Weights of a small transformer language model.
Architecture: RMSNorm before each block, learned positions, normalized queries and keys.
Training: a variant of Muon for these matrices, 216M tokens.
Each number is 128 + 32 x the weight over the matrix's rms, rounded and kept within 0 to 255. Layers, rows and columns count from 0.

# layer 5 attention output, 192x192, rms 0.145, rows 43-147, columns 0-63
[[113 107 112  72 135 170 162 161  94 100 129 118 116 152 131 140  95 157  68 114 115  94 131 109 130 104  95 132 125 160 108 108 109 135 159 132 158  95 133 134 116 123 108 151 163  99 132 120 113 150 117 159 129 104 123 162 131 142 154 100 114 129 144 109]
 [129  79  95 149 149 119 144 151  94 121 118 149 167 104 178 155 129 168 111 137 148 130  77 176 110 125 148 124 122 133 134  78 124 156 163 161 143  99 140 143 128 159 157 119 131 148 137 100  92 148 144 101 118 121 126 122 126 146 119 127  85  63 156 125]
 [157 133 131  93 134 134  85 150 119 146 156 141 115 114 136 132 134 140 109 152 131 134 122 132 142  97 145 119 138  93  89 140 128 106 143 150  93  73 160 131 167 137 112 133 129 129 119 163 142 139  92 148 137 135 127 109 122 128 140 141 127 169 133 141]
 [127 126 134 171 140 122 145 133  93 152 148 133 106 102 121 117 140 127 152  99 128  89 134  87  94 113 157 146 124 118 145 104 142 133 103 109 145 176 163 153  79  70 114 112  98 131 153 109 125 136 162 107 167 136 127 174 130 132 154  94 137 117  85 122]
 [140 154 140  82 165  98 121 113 141 156  80 129 127 132  76 117 109  99 112 139 123 157 138 127 132 135 155 143 146 138 110 145 143 115 114 132 139 137 145 125 135  84 111 143 155 146 130  80 153 170 124 109 143 129 116 125 136 116 106 113 125 124  62 119]
 [147  85 131 140 110 174 148 116 166  86 161 117 112 106 120 112 149 163 176 148  84 110 151 171 162 120 140 101 132 157 158 141  87 136 177 135 104 134  80 127 118 125 114 135 182 135 113 102  99 176 155  97  44 171 108 144 129 120  99 101 141 110 171 139]
 [134 110 166 119  83 158 165 146 163 123 127 176 162 170 100 129 151 109 120 163  90 138 138 119  77 131 120  78 182 116 136 106 145 113 141 113 101 117 119 153  98  94 148 142 123 120 116 121 147 125  89 127 144  99 149  77 142 115 115 109 146 224 151 138]
 [125 106 102 147 104 137 134 131 158  93  96 187 185 123  91 131 106 114 123 110  99 175 109 120 111 165 105 143 126 127 156 155 143 110  95 112 171 162 107 112 155 130 152 108  94 105 128 104  68 124 139 114 108 143 114 155 118 148 136 124 156 126 125 138]
 [100 139 118 130 115 121 115 143 144 167 144 105 117 151 130  99 139 135 100 137  78 111 147 107 138 143 166 126 134  92 138 113  91 126 101 141 114 116 133 110 110 129 163 159 144 142 128 129 102 109 150 152 132 105 147 123 154 104 109 157 179 196 110 130]
 [107 143 163 104 130 165 122 138 129 151 165 148 113 151  91 129 134 137 107 130  83 127 183 152 126 125 191 153 113 123  62 159  90 120  93 115 129  98  99 126 122 107 117 123 147 167 124 151 118 163 137 128  26 138  85  89 115 147 117 108 131  83 134 118]
 [136 124 119 129 127 124 131 136 151 149 173 157 151 119 132 189 166 129 107 141 110 113 148  89 139 139 155 174 123 196 130 112 136 135 133 111 105 124 113 116 145  67 145 107 124 102 114 149 172 119 165 148 118 146 108 188  90 124 171 126  95 147 162 139]
 [ 90 100  90 104 126 113 105 128  87  83  99 104 117 121 145 178 123 137 100  95 156 129 152 133 189 187 167 127 113 145 176 160 118 135 178 135  87 127 133  89 124 151 144 188 108 141 131 114 128 113 123 115 108 147 111 177 140 163  88 142 115 119 108 126]
 [ 87 132  93 130 123 114 114 108 139 190 203  98 120 112 140  65 139 110 163 208 122 126 102 119 116 136 140 153 122 110  86 133  48 130 117 111  92 159 109 116  99  76 122 127 125  98  99 134 124 133 114 147 151 119 119 146 173 151 173 141 112 130  75  96]
 [ 93 116 123 139  90 147 147  66 172  96 127 132 117 124 126 218 161 117 122 147 115 141 124 164  85 183 114 104 102 103 137 169 121 140 165 115 141 158 131 122 151 108 158 122  89 125 106 129  95 135 147  53 161 143 125 122  88 142 121 133 114 116 148 135]
 [ 88 150 126 185 159 113 115 105 123 157  89 112  45 106 123  70 130 161 160  85 121 178 130  81 125 111 118 117 116  52 132 103 101 121 146 136 150 159 147 118  97 151 159 170 107 177  97 114 112 134 132  58 122 169 129  72 137 154  93 162 135  77 129  65]
 [119 133 156 100  89 158 121  59 137 148 195 135 106 151 122 109 150 112 171 107 144 174 148 141 108 133 113 119 118 164 171 126 174 146 179 135 138 127 116 145 106 123  99 156  83 122 193 129 198  70 113  95 165 146 145 129 143 161 153 145 153 106 141 103]
 [122 142 125 109 117 102 123 134 133 126  97 131 144 174 129 134  95  84 157 144  91 154 141 154 107 111 138 110 100 138 145 176 111 127 168 123 141 122  76 116 141 163 160 128 142 134 148 124 123 154 156  97 125 146  87 111  64 181 161 133 128 150 116 124]
 [135  93  75 116 131 133 159 107 124 137 134 182 123 187 157 126 130 122 183 124 166 160 145 137 128 122 118 117  85 118 169 124 117 131 137 112  99 136 155 119 124 111 143 162 125 149 139 123 118 138 114 105 137 115 106 109 140 127 154 100 137 126 104 140]
 [ 87 133 124 121 105 114  92 150  81 125 147 127 114 134 114 136 196 104 141 118 106 117 130 107 128 153  91 165  96 133 151 171  81 170 126 113 141  72 119 131 154  93 110 143  89 147 162 144 149 112  96 153 130 108 166 196 128 132 140 129 115 110 154 149]
 [150  89  91 136 145 139 149 121 151 203 117 126 138 133 130 190 123 120 136 191 106 135 137 133  53  95 128 133 132  90 169 160 102 117 143  54 153 150 126 169 106 107 132 122  89 133 132 131 148 140 138 129 171  96 152 139 107  65  89 103 127  79  75 123]
 [111 138 105 115 152 139 135 125 110 120 140 133  93 106 144 120  96 128 164 115 159 141 133 117 115 115  78 156 134 142 144 108 123 145 172  94 114 148 112 159 113 127 130 123 166  63 146  74 171 132  95 146 130 160 148 132 144 118 104 108  94 104  92  96]
 [ 98 123 169 175 112 178 105 114 191 165 112 145 158 192 127 116 152  84 102 145 148 106 119 170 147 132 130 108 146 109 159 135 144 107  96 157 117 155 109 130 151 155  68 145 146 166 163 114 121 100 135 126 112 138 112  79 118 158 146 131 145 141 157 129]
 [117 126 147 103 137 118 137 115  90 177  75 119 130 119  94 135 120 137 104 115 149 124 126 101 108 116 127 113 166 103  93 130 137 152 107 114 164  76 170 138 158  48 129 138 107 153 129 112 105 161 110 130 149 120 128 137 111 107 162 110 175 120 119 119]
 [105 125 161 116 107 123  84 130 127 181 147 138 117 100 118  92 147 141 129 128 127 195 144 128  62 144 138 189  93 126 119 108  99 147 108 130 181 124 133 156 152 133 154 103  91 136 148 105 129 103 130 157 160 145 132 116 121 130 109 133 149  82 150 119]
 [132 102 118 116 100 169 143 162 106 135 143 130 132 139 165 147 130 140 162 138 151 103 154 213 123 131  85 130 145 137 108 134  74 120 152 113 141 112  83 161 125 151 121 113 187 119 140 115 106 155 121 136 115 109 138 127 126 126 147 103  73 120 185 113]
 [140 111 141  81 152 144  81 109 175  93  72 150 109 158 137 117  82 154 105  80 146 134 139 119  88 148  44 167 126 135 147 140 122 120 130  88  94 133 167 130 151 144 104 130 129 120 176  93 124 171 109 173 154 190 134 167 121 108  78 111 123 170 146 104]
 [123 145 156 125 110 146 127  70 148 126 120 145 129 151 116 119 119  79 137  79 113 129 134 147 163 167  97 133  79  85 124 180 141 118 103 155 102 170 138 149 118 107  61 102 137 131 133 117 157 117 155 167 144 141 137 132  99 166 149 109 122 129 114 127]
 [152 127 161 132 105 150 117  94 141 130  76 187 111  94 130 167 111 118 190 103 106  83 130 140 137  89 126 150 131 131 135 155 183  98 119 117 163 157 185 145 127 137 143 112  83 117 122 128 161 117 143 127 164 139 176 147  91 129 128 145 113 156 120 166]
 [ 93  51 172 125  98 126 133 148 109 106  72 154 134 148 150 116 129 133 124 102 136 148 146 127 104 107 152 117 127  98 104 108 123 142 163 128 119  84 167 141 101  84 138 134  75 121 172  71 133 158  98 175 112 126 123 160 100 105 106 115 157 103 131 125]
 [187 139 135 116 100 136 121 128 161 138 123 179 126 136 114 176  98 140  87 135 167 140 149 114 101 168 158 103 156  95 138 144 139  91 105 137 144 127 117 110 176 121  99 117  93 109 134 160 131 152 171 106 150 110 125 123 138 136 139 142 181 136  96 178]
 [111 145 136 174 149 107 119  57 121 175 157 134 117 158 134 114 127  91 123 124  86 140 150 124 111 169  82 109 140 134 184 118 174 154 167 129 139 130 128 117  96 134  42 142 141 172 140 165 176 134 188 107 151 131 188 163 128 116 129 151 143 121 130 148]
 [106 176 147 103 116  95 151  71  97 100  66 103 143 119 111 142 159 121  54 106 115  61  82 111 123 161  95 113 158 135 138 157 120 155 138 133 178 100 160 157 162  93 155 119 114 104 139 144 118 111 128 132 165 132 147 143  83 135 109 104 146 126 194 154]
 [163 178 143 162 120 121 135 125 134 100 128 125 119  88  96 161 121 144  99 169 109 102 138 120 140 108 116 112 153 118 107 149 154 118 123 108 143 112 135 153 133 124 138 116 135 113 118 141  74 135 135 113 157 112 189  79 136 102 136 134 161 143 125 157]
 [ 69  69  95 210 131 146 146 115 126 154 129  72 153 170 141  96 166  94 114 120  88  91 131 147 124 134 103 164 179 150  95 114 105 127  77 127 104 121 137 140  99 131 152 130 123 172 131  91 112 141 110 153 107 123 103 128 153 114 179 120  83 209 180 106]
 [ 87 126 138 168 103 139 140 155 100 124  99  40  93 148 117 129 108 138  70 145 103 105 202 163  85 113 157 116 161 164 133 129 132 122 110 130 151  79 147 143 119 143 154 134 135 154 131 129 110 172 129 111  40  70 149 116 112 133 114 149 123 137 120 144]
 [179 124  68 149 109 149 119 149 126  75 179 121  98 124 170 140  94 121 116 149 117 142 130 170 111  91 115 136 139 201 117 120 159 142  98 173 211  92 123 145  99 197 114  78 136 129 132 123  95 140 144 176 113  93 131 199 136 174 169 101 114 132 193 105]
 [152 131 112 160 119 145  59 179 165 124 185 159 116 134 199 116 162 149 164 143 102 166 178 125 169 115  86 133 155 120  89 111  75 110 149 123 132 136 102 127 105 158 100 146 157 138 130 124  97 128  99 109  82 151 150 131 150  99  96 134 154 132 181 131]
 [158 155 113  99 105  89 125 136  85  86 152  92 163  99 109 131  72 118  70 122 161 119 111 113 198 114 113 111 125 142 110 168 128 155 144 136 150 118 165  94 130 136 114 131 138 103 138 114 115 125 139 171 106 160 143 152 123 166 178 114 191 148 140 121]
 [156 129 173 121 114 115 101 170 126  51 163 140 155 132 118  81 107  92 170 160 117 181 121 141 168 132 136  63 131 125 119 194 182 124 177 114 127 136  64 103 121 172  82 160 157  97 153 149 160 106 118 106 160 183 129 117 171 181 108 113 138 131 145 147]
 [144 126 120 109 130 128 129 140  91 113  75 149 110  95  89 134 105 120 156 158 103 142 124 111 100  70 138 157 146 143 164 137 130  89 127  77 137 152  84 160 108 134 129 128 135  80 101 120 145 145 124 139 124 123 150 168 160 129 105  86 151 150  78 119]
 [103 180 113 125 166 143 115 130 171 115 148 120 112 129 104  68 115 141 132 160 183 135 118 177  92 127 150 112 121 200 126 106 178 114 126 134 131 106 119 114 125 167 123 161 171 116 178 121 136 109  75 116 152 165 171 125 141 109 117 126  82 123 164 118]
 [ 96  92 106 137 127 153 124  98 134 174 168 114 120  86 106 112 156 136 153 121 112 132 131 143 126 164 109 173 146 115 116  87 134 128 143 154  83 148 134 132 115  82 118 102 113 101  97 150 146  69 133 139 149 169 132 130 146 118 168 111  94 148 164 123]
 [132  89  91 126 159 143 111  88  98 144  82 153 157 105  96 183  94 123 116  77 124 156 135 129 104 136 111 191  96 176 131  81 155 178  73 146 183 126 148 114 126 162 119 116  76 141 144 132  94 127 148 136  95 101 105 193 100 101 159 138 127  78 120  97]
 [ 93 106 147 121 148 109  86 130 135 153 120  98 168 113 106 118 143 154 136 106 138 130 175 152 115 155 117 143 133 138 152 167 112  79 152 136 124 111 126  93 116 166 157 182  97 131 125 145 137 120 161 125 155 121 112 113 142 125 112 155  90 144 153 185]
 [111 115 154 108 139 109 155 133 125 156 114  93 142 158  68 137  90 130 110 157 139 173 153 149  92 132 145 111 118 153 169 186 124 140 147 139 174  95 134 155 127 125 157 171 101 149 142 118 120 169 135 102 120 137 101 169 113  64 116 152 141 104  94 129]
 [ 82 103 184 173 137 161 166  95 131 154 155 172  88 108 163 101 142 138 113 117 139 150 136 142  98 136  81 131 162 106 126 110 108 104 117 159 169 121 131 136 114 161 131 109 132 129 145 123 129 115 144 123 100 170 150  78  93 106 152 159 123  73 178 134]
 [111 136 153 128 149 147 163 102 136 136 116 175  68 139 126 104 105 130 128 102 158 158 123  75 105 136 130 168 162 118 100 141 131 140 110  98 160 108 171 140 124 129 114 105 144 152 143 125 125 175 108 166 124 130 105 169 137 149 172 147 150  76 138 112]
 [137 144 121 116 146  96 129 136 113 126 134 117 131 130 140 153 164 128 146 114 135  92 143 189 128 151 154 148  95 134 137 156 117 114 123 128 128 148 133 145 118 132 143 163 139 136 162 129 131 108 141 113 107 128 133 158 146 164 112 130 111  98 142 162]
 [108  96 133 148 124 147 140  99 103 106 148 126 121  87  81 146 138 146 174 114 124  81 115 125 100 128 145 146 106 103 117 126 143 158 149 113 132 125 176 140 121 109 134 117  98 110 154  81 119 156 144 141 112 115 141 141 162 143 173 114 146 135 135 147]
 [110 120 126 131 157 149 114 157 145 119 142 216 134 113 150 114 156 131 162 126 105 175 141 161 127 137  88 124 133  89 134 152 116  88 135 130 136 142  93 149 129 124 142 131 170 145 120 114 129 136 113 110 101 186 138 129  99 134  89 132 104 162 158 157]
 [131 115 116 168 175 133 110 131 111 164 109 114 146 153 123 117 128 150 150  97 148  86 126 144 129 117 116 119 148 112 168 145 122 122  97  94 110 149 146 166 138 154 110 124 135 112 101 149 134 136 134 132 101 120 113 133 153  94 126 101 150 118 102 142]
 [118 136 157 108 127 115 131 106 161 114 144 170 115 117 129 116 134 136 144 115 132  89 105 102 122 145  88 133 122 143 140  94 159 124 124 134 146 110 146 120 140 100 117 113 163 113 130  82 136  80 125 132 162 190 155 135 113 114 150 106 121 113 173 116]
 [ 86  92 179 184 133 129 134 154 115 129 140 100 147 125 144 145 174 111  99 140 138 108 157 136 102 164 132 129 155  98 200 175 154 136 152 166 112 172 109 126 136 155 143 120  95 173 140 144 174 153 121 128  89 158 155 111 137 122 107 166 136  80 150 145]
 [109 157 153  99 110 173 204 108 116 139 135  84 156 138  74  82 136  83 102 122 174 108 110 120 152 149 113 110 139 165 110  81 159 138 100 154 119 145  90  95 164 106 156 139 194 113 138 101 124  88 118 129 149 148 149 151 152 128 143 108 107 109 149 129]
 [141 144 142 138 124 126  72 100 107  68 157 151 122 125 122 111 144 101 131 153 144 126 129  98 172 107 152 112 132 114 176 178 154 128 174 133 130  98 148 112 108 132  78 161 151 127 142 155 124  83 156 113 108 153 106 157  66 120 127 121 102 132 124 118]
 [189 141 148 114 121 118 112 157 114 104 141 184  89 149 159 108 130 147  99 128  89 100 117 112 132 125 141 130 127 107 142 123 116 102 113 126 133 135 144 166 112 142 116  88 154 146 154 128 119 135 121 109 148 110 147 136 104 129 112 134 161 125  66 158]
 [168 124 146  97 108  84 116 131 106 149 110 172 181 157 177 188 111 116  88 139 110  71 102 123 185 166 119 135 135 122 144 160 133 148  97 133 128 163 141 115 134 162 141  65 156 116 109 100 154 145 125 164 160 123 148 139 121 161 137 123 118 152 132 133]
 [104 123 114 137 135 142 101 157 161  89 108 142 115  79 129 102 108 144 136 151 158 134 140 126 128 143 158 147 163 140 116 138 142  88 105 146 128 115  97 118 101 118 120 139 143 117 143  92 105 124 111 159 125 171 122 104 133 126 115 135  92 131 136 104]
 [121 142 176 160 114 116 120  83 132 161 181 127 124 148 113 118 137 137 157 108 120  99 121 107 180 143 159 135  62 185 129 153 107 155 124 143 124 147 112 129 107  90 180 183  78 149 148  47 114 143 139  87 119 159  81 113 139 164 125 117 161 114 107 110]
 [125 143 159 154 122 137 107 117 153  86 138 125 104 161 128 154 137 131 146 112  70 116 141 118 157 133 146 129 105 135 129 127 138 120  96 133 149 167 143 152 127 121 141 140 136 147 150  93  95 108 136 167 117  91 145 138 140 108 102 112 153 107 133 119]
 [ 96  90 112 190 150 180 145 138 208 130 163 104 126  97 143 112 158 117 191 148 160 156 144 175 113 100 122  85 124  97 160 118 128 128 132 125 111 173 144 151  89 154 133 100 153 172 113 157 153 126 144  94 162 134 154  95 130 119 104 117 133 106 129 124]
 [137 119 134  95 136 161 151 137 117  83 150 132 122 130 108 132 136 149 133 139 126  76 114 176 155 120  85 146  99 187 170 167 138 137 133 140 123 121 141 165 117 115 174 112 134 127 145 112 106 113 128 160  71 124 127 180  88 132 183 120  80 154 161 147]
 [134  68 111 118 132 170  90 157 127 129 121 141 169 114 142 111 127 102 189 140 146 179 109 140 156 103 125 132 184 145  93 150 127 118 148 106 143 136 117 133  89 139 108 125 133  93 138  94 117 152 107 197 131 129 111 168 140 137 140  73 132 141  89 123]
 [ 86 122 188 133 147 139 149 137 150 109 191 106 114 117 118 119 151 156 136 136 156 131 157 143 111 133 117 127  96 140 126 134 160 144 179 155 128 108 149 147 159 154 131 152 104 120 148 119 164 164  99 172 129 141 145  93 133  94 131 151 134 144 151 129]
 [141 119 105  91 121 111 130 146 103 125 103 141 116 147 123 181 116 103 106 133 140 154 132 158 145 111 139 155 134 158 124 156 134 149 160 128 123 113 114 116 145 145 106 112 120 105 119 154 124 137  75 126 111 140 125 111  80 118 188 113 106 112 121 142]
 [104  86 147 114 121 180 158 160 167 143 160 107 130 167 157 142 168 120 143 143 170 131 144 194 113 112 159 124 123 154 101 135 122 130 183 143 133 126 127 150 120 116 116 146 134 168 141 136 158 121 144 122 150 115  76 132 114 142 141  91  95  86 153 130]
 [113 143 151 105 105 141 128 116  97 118  98 127 135 202 122 129 112 128  94 124 122  83 128 124 156 143 120 106 145 107 122 172 122 123 133 120 105 128 128 166 120 100 111 130 125 135 102 142 132 123  92 171 101  81 123 120 120 114 139  75 128 152  92 113]
 [128 123 115 149 103 103 134  90 127 123 123 117 118 108 110 102 117 142 140 152 144 116 113 129 161 150 187 126 140 156 148 131 144 146 134 156  98 122  84 119 156 100 163 106 155 144 140  86 118 131 146 100 147 143 120 117 115 130 138 131 102 130 165 123]
 [160  81 138 147  76 153  98 147 125  96  99 146 115 129 149 141 118 166 149 115 128  99 115 111  95  97 104 102 170 107 161 139 110 121 183 137 169 112 142 134 108 172  75 124 109  94 157 138 143 141  90 137  98 128 134 119 142 154 130 123 117 148 182 122]
 [134 107 127 143 151 108 127 121 110 143 107 104 152  90 134 122  92 118 109 176 137 141  94 118 135 121 205  97 142 150 188 109 149 156 127 167 138 130 144  74 151 177 186 115 136 127 133 114 130 100 128 126 105 134 123 170 114  93 130 165 121 100  93 131]
 [148  92 109 139  90 125 137  86 149 135 132 101 134 124  99  82 139 144 119 109 124 115 132 136 119 152 160 134 138 126 157 155 165 152 113 142 170 137 183  97 121 112 152 141  99 145 150 111 102 115 119 125 102 111 133 146 166 177 127 171 150 106 158 162]
 [133 144  65 141 151 150 132 126  66 151  73 122 144  94 126 101  93 132 155 103 131 137 126 110 164  92  80 170 155 150 139 108 166 141 145 150 125 133 110 110 114 186  81 132 151  85  96 152 121 142 133 142 147 126 171 166 138 142 159 115 157 183 150 172]
 [145 148 140 133 154 127  89  89 160 138 152 161 143 127 133 135 170 108  96 158 144 162 112 118 141 165 135 146 117 147 117 184 109 129 105 138 131 111 144 162 157 140 152 130 117 159 143 137 123 160 152 137 189 151  89  83  96  93 137 103 141  62 116 120]
 [169 107 133 119 123 162 141 122 163 164  86 160  90 124 167 140 179 164 146  98  81 111 190 153 100 124 138 106 160 110 131 127 134  69 137 129 129 141 119 143 152 123 116 102 133 181 115 169 111 131 143 102  59 172 128 105 113  76 129 170 127 117 165 133]
 [ 76 101 152 150 158  81 125 125 118 144 133 103  73  96 154 119 127 153 142 117  86 140 143 169  86 147 127 198 119 107 148 108 107 119 163 153 168 104 129 137  90 172 131 105 124 138 125 150 154 103 191 106 135 110 130 129 108 154 118 169 101 119 122 145]
 [ 82  80 114 113 151 137 137 149 147 164 114 109 118 139 155 111 153 163 104 134 138 149 138 170  75 153 153 104 134 160  95 129 116 129 135 160 167  81 122 145 140 113 145 104  96 184  97 131 109 144 124 100 120 120  73 111 155 147 150 132 115  90 161 112]
 [138 154 104  81 140 152 139 112 145 157 178 101 128 184 152 142 118 120  89 110 139 156 164 154 174 156 140 115 116 128 127 187 133 164 135 127 101 106  93 110 196 164 109 128 180 157 158 117 128 145 112 138 162 139 149 121 156 140 125 130 110 100 155 142]
 [137 155 126 100 143 131 156 134 130 171 140 137 155 166  93 156  91 111 138 153 136 153 119 104 161  96 164 119  48 160 150 152 112 139 115 133 135 166  90 135 136 156 147 145 182 125  98 142  82 127 136 102 121  97  79 108 115 139 137 100 167 103  74 100]
 [140 132 119 100 120  82 181 111  93 149  72 147 164 178 102 135 145  52  68 112 127  93  78 124 128 117 139 171  95 156  63  91 107 130  25 134 156 149 145  99  84 103 140 108 132 159  75 117 114 125 157 116 100  83 103 155 157 177 163 134 160  94  99 108]
 [134 142 107 144 117 118 112 107  89 151  83 145 107  80  68  99 124 144 127 126 165 163 127 102 168 162 175 142 131 136 106 131 183 107  65 171 153  91 129 108 117 128 156 163 107 141 108 146 106 135 132 107 100 109 120 124 110 164 123 171 132 123 112 128]
 [147 115 127 111 134 130  98 141  80 121 159 152 154 113 168 156 147 106 136  83 152  91 121 150 209 141  94 174 108 134  78 109 113 118 117 133  90 172 164 106 173 131 126 130 144 121 121 139 112 102 167 140 153 132 121 168 123 124 190 127  95 146 137 134]
 [132 102 141 122 128 115 149 100 151 143 119  88 127 128 123 155 190 141  58 136 145  91 123 120 108 164 103 141 143  99  98 106  77 128 120  98  93 147 177 126 145 128 140 113 132 148 105 130 129 146 141  98 136 144 153  78 176  95 108 127 146 134 130 117]
 [168 161 111 127 120 120 131  97 135 179 157 106 116 160 177 155 109 128 126 121 139  74 120 123 147 107  95 123 130 170  89  99  96 115 115  95 106 130 123 121 121 118 115  97 143 109 115  96 141 158 120 128 150 119 139  94 163 165 136 100 123 122 105 127]
 [137 175 145 134 105 120  94 103 121 162 151 179 150 172 110 134 181 111 149 120  96 118 129 147 127 132 159 160  93 164  94  95 118 145  65  96 132 106 126 173 149 123 168 100 147 137 146 146 121 124 167 136  90  93 144  97 107 183 145 126 115  78 167 180]
 [104 113 149 140 109  96 152 158 107 102 127 102 123  86 118 100 116 109 130 158  94 134 125 122 119  54 188 121 131 113 123 180  87 105 119 126 176  94 125 113 126 156 127 102 168 148 119 107 105 135 138 142 101  89 124 167 131 148 134 139 147 128 139 144]
 [128 182 154 132  81 166 101 135 185 133 153 181 128 146  99 148  98  96 164 124 110 115 109 123 158 127 156  81 112 111 124 170 137 124 111 120 161 118 136 113 126 120 150 126 142 114 119 142 133 110 134 116 102 169 137  89 111 195 155 150 181 103 141 120]
 [ 98 181 129 130 122 133 141 100 120 157 109 131 133 114 131  91 110 109 161 113  96 145 100 160  91 121 155 122 106 161 102  93 168 155 122 134 162  87 130 103 155  92 170 123 116 176 129 107 108 109 117 105  97 110  78 164 160 152 169 158 119 137 130 119]
 [138 145 111 129 158 124 105 121  98 107 125 101 120 103 151 123 150 119 136 185 138 111 124 145 150  59 124 105 134 154  99 117 150 114 143 154 108 113 156 134  95 129 118 112 134 133 115 142 149 145 120 153 107 109 169 147 126  96 122 142  88 148 109  77]
 [115 140  85 178 119 131 136 131 196 107 145 162 111 126 105 145 126  94 130 126 127 107  93  88 141 127 175 134 119 131 136 117 118 121  79 124 155 106 185 114 103 110 149 148 137 177 146 107  86 157 154 111  96 101  74 143 117 162 179 128 136 140 115 113]
 [118 149 104 114 126 137 112 119 118  79 168 135 101 164 126 130 167 111 112 126 113  76 120 125 137 150 113 143 156 157 177 117 167 156 110 109 126 132  94 101 181 128  95 158 156 129 145 152  95  98 142 119  88 149 117 135 133 151 166 142 116 118 148 107]
 [136 130 131 194 112 128 134 122 148 110 106 118 138 123 137 151  96 129  82 111 142  83 106 154 161 128 136 112 178 111 178 142 119 123 122 129 161 130 164 118 126 181 126 106 172 111 140 125 107 128 146 121 109 122 162 153  90 132  80 137 150 151 142 156]
 [ 93  88  91 130 114 176 121  94 110  94  90 105 121 138  94 145 124 132 159 139  94 113 132 158 122 113  70 150 131 130 207 135 175 115 153 127 148 150 113 117 142 149 147 184 121  89  89 108  93 124 144 107 115 144 130 157 122 123 135 132  79 169 120  90]
 [135  70 154 130 156 174 154 120 169 123 152 162 146 137 168 136 134 155 140 126  67 134 146 142 137 122 151 133  70 132 122  82 119 123 147 147 130 126  77 131 109 145  95 130 152 124 144 133 138 119 191 165 103 140 101 192 124 154  89 115 170  50 164 184]
 [144 157 165 138 134 107 139 100 166 132 163 165 124  64 139 136 134 136 107 141 147  88  97 131 114 156 137 120 150 157 102 129 157 125 136 138 155 105 170 129 187  94 171 108 107 121 173 110  98 148 120 162 140 136 115 101 136 135 133 131 146 151 145 131]
 [135  70 145 116 101 153 126 170 122 162 102 127 176 136 133 116 140 152 147 127 117 124 150 152 148 143 119 129 172  92 129 151  94 130 152 120  85 167 110 137 141 128 104 144 135 168 110 149 109 163 125 110 106 180 105 125 139 118 134 139 129 132 122 119]
 [165 121 106 147 106 158 150 170 103 165 183 124 157 128 150 179 109  69 132  85 159 138 146 167 147 140 101 136 110 115 135 155  69 118 123 116 135 148 100 132 139 157 105 137 132 118 117 119 140 132 179 115 120 140 138 160 134 137 156 128 159  67 108 153]
 [135 135 103 192 159 103 136  91  93 163 160  78 127  88  99  97 133 136 127 129 170 123 142 139 181  92 158 134 127 157 121 180 119 133 110 158 108 108 182 144  86 134 175 134 101 129 130 136 128 146 147 109 141 141 144 149 103  47 137 136 134 163  92 117]
 [171 137 121 153 135 103 154  81 134  54  98 139 124  65 119 118 117 162 121 141 141 139  98  56 181 121 124 141 110 125 107 103 161 147 134 129  63 157 114 128  95  92 109  84 115  63 110 143 140  94 131 136 149 147 149 119 137 127 134 114 143 131 110 119]
 [117  83 190 139 106 119 122 109 126 184 112 139 144 141  76  32 157 140 135 125  30  92  92 113  97 106 184 112 184  83 178 104 170  86 120 123 161 149 134 101 112  78 142 152 116 168 117  94 115 115 131 146  94 138 164 120 170 143 108 168 144 155  88 126]
 [112  87 146 104 164 145 191 149 116 124 139 119  81 171 171  97 137 135 149 102 140 122 124 126 145  95 120 107 141  98 162 126 138 114 186 165 107 137 127 134 139 139 110 151 171 123 112 130 131 130  93 169  93 123 129 141 123  88 154 118  91  84 142 153]
 [166 156 123 118 144  75 106 138 113 111  71 117 111  97 107 127  75 152  72 121 144 139 113 128 147 150 140 111 138  93 123 162  97 119 124 162 156  97 138 133 137 123  96 126 104 130 132 179 137 140 157 159 161 164 137 149 139 113 117 106 179 111 130 129]
 [122 149 214  88 117 135 123 141 115 171  97 140 196 170 125  91 119  91 129 100  55 157 144 127  97 162 136 158 145 107  64 148 110 110 131 121 137 100  43 118 142 127 145 110 112 123 137 127 128  95 141 179 127  98  83  98 173 206 171 124 142 128 179 136]
 [111 173 104 120 132 148 137 128  83  75 117 150 136 153 116 153 120 105 126 105 125 111 164 134 126 157  55 132 165 160 177 170 144 126 162 110 156 103  68 116 130 163  89 138 153  88 149 161 106 122 140 103 130 114 159 131  49 123 120 113 107 155 136 172]
 [125 120 107 129 149 107 127 152 135 114 111 106 155 152 150 144 101 126  78 116  76 132 139 123 116 199  62 128 142  98 137  83 118 172 137 153 129 149 128 114  63 132 124 115  87 135 117 153 148 156 103 137 137 133 149 152 138 146 128 119  84 132 137 109]
 [177 117 129 154 131 133 127 130 173 122 151 150 112 105 213 143 103 112 172 102 125 141 109  95 171 107 133 110 138 125 136  90 120 106 122  99 140 152 180 134 102  96 114 110 146 106 124  77 104  78 155 159 127 154 129 222 187 144 155 138 142 133 117 124]]